config = dict(
    n_layer=14,
    n_head=4,
    d_mlp=512,
    norm='layernorm',
    tie_embeddings=True,
    decay_shape='linear',
    final_lr_fraction=0.05,
    batch_tokens=131072,
)
Each number is 128 + 32 x the weight over its row's rms, rounded and kept within 0 to 255. Layers, rows and columns count from 0. The size above them is the row's rms in percent of the matrix's.

# layer 9 attention value, 256x256, rms 0.0507, rows 43-63, columns 192-255
size [106  92  98 104 100 118 101 108 112 110  98 113 111 102 109 109 107 105 101 107 110]
[[123 113 184 103 185 156 128 139 107 134 129 105 125  35 103 147 162 182  95 106  71  83 102 101  91 108 127  85 148 130  96 151 155 122 133  45 134  88 135 134 181 136 130 152 108 125 131 128  57 158 170 138 159  56 143  93 133  97 112 126 158 117  98 131]
 [118 133 118 207 122  50  55  84 137 166 123 161 109 136 120 115 129  92 108 104 151  80 142 131 138  65  90  88 112 131 177 140 136 126 176 133 149 126 193 144 161 129 107 109  78  77 125 189  99 103 110 126 120 111 138 118 123 129  94 137 136  96  90 192]
 [122  90 133 133 141  96 109 104 113  78 160 157 127  90 140 100 173 173 153 132 113 110 163 146 117 129 149 146 208 194 125 110 132 117 110 113 148 142 118 127 151 105 167 173 143 131 175 151 170 207 159  72 150  54  95 184 110 179  61 157 149 132  79 141]
 [157 173 101  78 120 174 166  60 119 196 151 146 178 117 131  94  81 170 100  81 136 133 152 103 137 120 102 113 171 164 137 145  93 199 212 117 127  89 181  49 114 154 177 137 162 122  63 154 121 162  96 125 102 199 124 111 144 130 155 120 138 159 136  70]
 [165 118  88  95 115  89 111  42 124 131 111  97 179  77 119 136 205 105 168 113 147 175 122 163 151 143  97 151 134 132 121 117 133  87 177 122 195 134 120 105 180 144 154 143  99 109  99 131 155 134 122 102 143 118  86  92  93 138 130 153 151  48 149 146]
 [121  97 167  88 146 141  93 186 140  84 163 124 148 125 142 146 125 142 147 106  88 175 149 118 110 161 159 163 103  99 113 102  86 115 141  96 147  54 133 149 119 128 115 172 151 122  94 163 113  59 159 122 126 142 133 127 184 141 143 135 156 152 184 151]
 [ 98 207 102 141 208 120  95 114 173 117 136 139 154 133 115 101 111 161 136 126 139 179 134  92 119 135 154 167 112  68  82 153 157 162 179 117 120 124 118  84 103 144 157 192  96 138  75 146 124 111 112 139 134  81  76 150 108 137 133 105  93 139 156  89]
 [ 65 116 144  96  31 103  73  57  92 112 109 126 120 195 154 150 159 120 149 150  81  95 109 170 119  79 148 153  92 111 132 156  85 109 161 143 107 130  90  69 118 102  82 140 138 120 112 108  39 160 202 199 164 115 144 144 123  82 133 152  72 145 115 163]
 [119 149  49 168 135 164 117 135 109  92  84 114 112 120 162 122  71 103 142 123 197 106  95 119 121 141 150 104 120 155 111 187 149 161 123 142  66 153 127 108  99 125 128  89 149 139 127 126 128 202 140 151 102 107 159 154 107 154 177 156  32 149 173 135]
 [120 118 181 100 116 108 122 130 123 114 131 142 192 125 197 132 122 147 109  68  95 158 113 171 107 100 124 124  83 157 168 100  75 112 144  87 165 111 139 104 119 141 113 174 146 129  95 170 107  87  78 131 144 145 115 117 113 194  92 146 189 121 129 180]
 [163 151  88  75 123 141 196 178  87 118 110  93 225 108 166 148 147 101 109  99 119 119  95 141 126 180  69 175 124 149 123 119 183 113  90 136 154 106 121 134 135 136 131 159 106 128 122 153 155 121  90 115  99 126 147 103 164 102 142 144 126 138 183 147]
 [126 204  20 174 156 111  85 174 117 129 104  92  89  83 106 121 153 113  90 201 153 110 143 158 144 136 125  87  88  92  98 159 159 179 110 164 107 135 132 143 140  87 152 156 105 150 111  99 107 175 134 128 122 100 108 141 144  92 160  94 137 165 113  96]
 [107 154 113 164 180 104  94 141 145 102 136 136 123  78 122 148 204 177 164 166 141 101 156 109  76 134  88 151 126 133 102 133 150 160 104 119 160 116 118 183 150 185 151 141 111 139 152  79 141 147 157 137 126 151 125 216  85 131 130  42 186 128 124 105]
 [105  96 127  53 110 138 167 149 114 123 123  79 135 128  92  94 169 160 123 132  89 159 100 175 141 149 115 110 160  94 102 116 143 141 125 107 103 163 130 132 171 154 114 145 143  65 138  97 255  98 114 138 165 180 113 107  95 164 144 113 127 125 192  83]
 [121  74 183 143  44 133 174 125 163  87 210 170 145 133 208 138  94 145 109 120 124 136 154 140 112 174  68 167 129 118 119  77 115 131 121 181 181 136 113 125  91 189 144 164 148 138 118  84 114  54  56 117  98 182 116 166 113 157 117 106 130 163 156  93]
 [ 99 139 136  87 127 172 163 185 125 152 112 129 103 145 152 121  99  82 123 158 111 126 148 100 168 113  98  26 139 162 132 181 132 139 185  75 108  97 136 146 132  91 124 130  65 120 123  83 146 150  89 171  99 141 137 136 164 118 145 105 116 146 133 157]
 [130 144 187 109 200 138 111 193  76 136 132  71 165 122 198 115 137 152 160 113 105 178 121 159 140  91 127 142 142 129 117  92 100 131 142 152  83 133 156 107 155 118 167  94 138 150 111 159 146 111 126 147 110 100 144 112 128 130  93 110 168  98  97  68]
 [132 146 170  56  89 138 123 116 121 143 127 128 125 170 122 102 214 118 130 119 122 153 126  77 153 120 184 155 178 114 107 152 133 157  97 153 199 129 173  99 142  87  86 125 133 145 110 123 152  66 148 120 148 120 130 148 106 137  98 137 158 152  66  85]
 [202  95 124 197  51 152 121 121  31  99 111 147  98 135 185  83  92 153 141  50 173 145  69 203 179 137 101 109 155 156 177 145  89 125 139 116 127 197  96 109  66  86 116 111 206 109 155 144  71 186 108 146 159 155 141 100 138  87 115 127  65  79 115 109]
 [148 199  60 161  91 133 134 181 116 155 189 143 127 100 159 128  34 135  62 150 139 139  98 128 114 158  95  69 107 141 107 108 159 151 113 147 119 189 122 129 131 106 170 109 121 157 129 153 134  98 154  99 121 138 114 157  88 126  95 122  72 157 175  94]
 [ 93  93 119 108 110 125 135 100 178 112 197 103 131 181  68 171 132  59 141  97 146  89 198  84 120 110 138 150 198  94 133 144 142  80 150 137 137 146  98 149 158 103 146 132 131 125 112  94 146 110 202 138 122  94 142 142 114 157 151 168 152 159 154 124]]
# layer 9 attention output (transposed), 256x256, rms 0.0874, rows 43-63, columns 192-255
size [ 99  94  94  91  94 105  94 102 103  97  93  99 100 101 106 101 101  96  97 100  99]
[[ 77 151 110 124 103  85 117 132 106  75 122 141 158 126 116 107 163 115 135 104 111 158 151 177 124 158 145 121 127  96 136 140  19 129 160 173  88 152 163 122  88 143 110 112 117 153 194 143 171 110 136 136  77 174 148 127 142  91  86 128 160 102 178 166]
 [171  97 167 137 117 128 168 125  71 170 148 153 161 102 168  87 168 128  77 138 152 158 128 123 208  99 158  87 158 138  68  80 101 107 112 108 132 164 157 135 134 125 143 106 119 115  97  85 157  85 139 152 150 120 120 115 183  90  97 161 139 122 140 135]
 [174 137 141 109 144 126 169  77 165 160 159 129 140 149  51 112 156 101 124 155 110  84 155  94 219 114 104  84 128  60  83 146 116  88 146 178  96 147 125 213 110 120 184 151 123 126 145 101  73 157 145 114 119 146 116 121 128 105 159  92 148 109 130 140]
 [149  91 134 147 131 148 145  94  54  59  94 150  28 120 154 115 139 113  97 136 167 113 114 165 124 178 182 127  95 140 154 139  87  56  67  99 135 117 184 137 148  96  71 124 102 143 122 127 128 144  76 127 171 150  90 179 118 101 127 124 150 146 161 189]
 [158 144 123 132 102 123 123 140  90 196 122 106 126 143 128 158 136 163 136 146 127 161 152  94 135 128 141 150 101 105 150 161 116 106 195 124 130 125  98 135 126 144 119 123 135 135 148 163 116  93 160 103 139 139  83 115  88 152 165 182 132 140 103 143]
 [101 109  64 135 132 178 110 225 217  92 129  76 137 115  79  62 144 142 109 142 206  70 119 137 109 129 142  67 168 135 165 128 162 154 162 123 108 188  96 161 135  88 197 147  92  81 165 182 118 144 124 144  76 102 116 157 117  34 157 127  91 112 106  62]
 [ 85 122  99 161 146 134 144 152 148  95 142 165  72 144  95 174 110 132 132 141 105  81 145 122 118 100 121 145 186 137 168  90 120 140  55 105  95 109  83  98 145 122 128 110 130 147  94 119 134 134 145 162 168 124 153 107 151 112 187 135  68 124 127 154]
 [117  76  54 108 161  85 142 140 131 137 118 123  80 112 140 102 119 110 137 163 135 124 135 111 160 146 118  89 134 118 121 125 131 171 114 110  31 120 170  91 155 202 158 137 105 156 130 132 161 148 160 122 111  32  96 139 164 174  19 137 146 142 153  88]
 [121 169 151  95 174 173 116 160 121 101  88 173 199 149 119  82 154 156 177 134  68 107  76 152  61 145 140 176 146 104  98 109 152  96 114 102 194 121 185  99 135 141  95 117  92 127 143  59 158  94 144 121 147 139 195 144 130 152  92 109 167 122 100 115]
 [154 154  51 141 180 136 143 140 177 143 169 109  56 124  69 126 152 128  69 173 183 146 142  43 162 185 166 128 124 107 129  78  83  97 177 115  84 109 107 109 140 132 163 133 174 118 100  82 188 112  71 101 152 120 138 124 125 107 145 118 122 173  95 114]
 [143  73 162 152 143 125 151 143 162  93 145 139  97  61 150 138 133 105 100 186 136 183 120 102 114 114 165 124 115 110 125 157 169  82 152 108 135 131 132 180 112 129 105  85 137  82 129 100 182  61 134 167 137 156 112 125 123  84 124 100 102 101 136 178]
 [128 195 159 123 157 142 219  84 107 112 153 136 129 103  98 175 118 174 201 172 107 128 120 129 121 141 106 112 137  93 131 144  98 139 131 144 172 113  96 153  83 157 142 122 112 144 156 131 111  87 136 139  75  91 201  92 143 190 111 136  80 121 122 114]
 [137 160 105 101  66 113 152  94 138 199 153  85 157 123 164 158  93  96 155  80 171 133 119 168 165 113 127  72 198  87  96 146 170 101 116 141 114  96  89 130 135  80  81 144  74 125 199  71 123 115 137  82 114 135 206 183 193 140 159 155 133 122 110  95]
 [140 127 129 117 103 129 148  58 119 110  74 131 157 139 169 118 121  90 125 111 148  82 120 206 175 130 120 118  39 137 173 129  76 165 149 151 148 152 132 109  59 127 180 138 149 152 132 152 101 120 122  94 110 117 171 170  85 145 173 139 175 130  85 173]
 [147 137 129 130  98 107 126 159 110 156 121 104 105 110 148 132 165  56 105 105 118 135 164  58 172 134 119  69 121 140  50 115 150 142 118 118 116 176 150 210  89 139 170 150 156 118  98 160 191 154  92  91 179 165 185 190  97 124 185 119  99 135 117 133]
 [139 179 169  93  91 159 177 195 169 132 130 142  86  66  97 124 115 122 138  88 184 160 120 132 102  97 167 138  96 111 116 116  91 124 155 137 126  79 111 115 168 123 144 110 124  95 123 116 181 132 109 130  88 157 143 126 118 102 106 146  72 185 154 131]
 [117  92  48 104 101 120 144  82 189 103 147 185 184 120  67  96 164  93 133 152 144 104 141 115 141 109 132 165  73 151 100 141 152 120 151  93 128 164 131 133  96 137 149 130 153 112 107 178  91 164 126 120 216 134  79  93  61 143  95 120 151  80 186 130]
 [125 131 166 194 154 150  97 174 138 119 169 135 104 121 121 121 123 117 110 109 121 118 106 176 140 152 100 145 150 150 106  90 115 149 187 118  94 164  89 138 120 122 157 195 224 116 124 156 129 134  88 123  92 130 103 168 132 104 122  48 160 163 159 191]
 [114  75 143 116 151 105 144 123  79 109 105 135 154 210  82 180 124 138 118 167 143 147 151 137 105 144 151 137  94 115  92 127  81  68 128 140 144 101 172 188  92 147 110 120  92 129 117 155 131  94 119 142 130 101 125 100 122 131 102 162 140 117 105  95]
 [147 143 126 200 103 100 151 176 121 191 118 172 127 135 141 185 186  82 175 151 117 142 141  82  67 140 124 130  91 136 113  96  99  97  99  76 197 185 117 128 116 107 164 127 107 123 135  62 118 168 150 148 173  86  91  70 195  93 180 117 205  93  76  85]
 [161 180 151 133 116 149  98 119 123 151 120 114 123 142 134  93  66 169 150 171 107 173 179 164 132 107 127  97  82 124 139 109 185 156 122 174 126 159  88 152 134 124 107 208 161 107 171 107  70 111  89 105 161 151 115 111  98 114 169 107 133 106 147 117]]
# layer 9 attention query, 256x256, rms 0.0654, rows 64-67, columns 192-255
size [ 87  96  85  87]
[[168 116 204 123 137 113  87 183  66  83 167  95 125 185 179 130 145  62 131 127 125 113  91 114 112  71 114  93  93 121  98 111 142 123 150 137  80 111 120 180 144 106 128 109 147 119 128 138 117 114 140 155 129 164  88  98 137 125 172 171 155 100 124 182]
 [157  72 142 106 137 113 205 146 132 125  99 112  55 153 125  80 117 199 111 100 143 111  88  88  94 149 130 134 143 107 179 163 111 106 116 152  71 147 128 131  98 152 120 115 102 151 102 146 184  86 145 116 161 126  98  82 146  78 110 149 178 126  84 151]
 [116  88  84 184 119 161 145 134  90 126 127 106 126  93 132  97 112 114 136 176  87 144 123 129 143 163 173 134 133 131 147  76 121 112 198 116 108  36 121  67 112 115 138 160  99 124 212 115 176 141 158 154 157 124 115  84 134 114 150 112 156 153 164 109]
 [132 118 128 135 126  94  56  84 105 177 174  88  97 147 150 109 129  27  93 115 158 109  65 139 188 121 170 157 138 155  86 144 106  98 103 160 137  79 133 133 135  97 124 143 112 134 107 115 113 121 167 153 148 153 113 209 139 135  89 190 143 172 117 116]]
# layer 9 attention key, 256x256, rms 0.0592, rows 64-66, columns 192-255
size [108 113  94]
[[149 102 162 165 145 126 151 143 108  76 118  56 184 139 105 106 114 133 174 187 111 127 156 155 105  98 114 163 128 128 123 151 178 129 127 111 102 106 148 110 112 133 181 175 114 114 155 128 147 132 134 157  73 145 191  75  78  77 171 214 127 136 103 187]
 [174  89  59 116 102 157  90 117 153 170 101 119  28 161 155  77  85 128 133 176 110 134  97 131 145 147 116 132 100  87 143 172 198  71 101 115  87  86 114 132  92 100  98 166 116 154 117 143 180 110 102 120 112 131 157 122  93 105 137 110 125 130 105 129]
 [138 112 106 108 135 101 131 118 159 168 129 226  88 120 155 182 142 108 130 158 105 106  66  94 147 130 165 104 104 101 108 105 183 105 143 127 139 118 139 133 118  74 141 190 135 141 164 197 169 146 112 116 132 165 130 117 106 107 167  84  61  61 118  79]]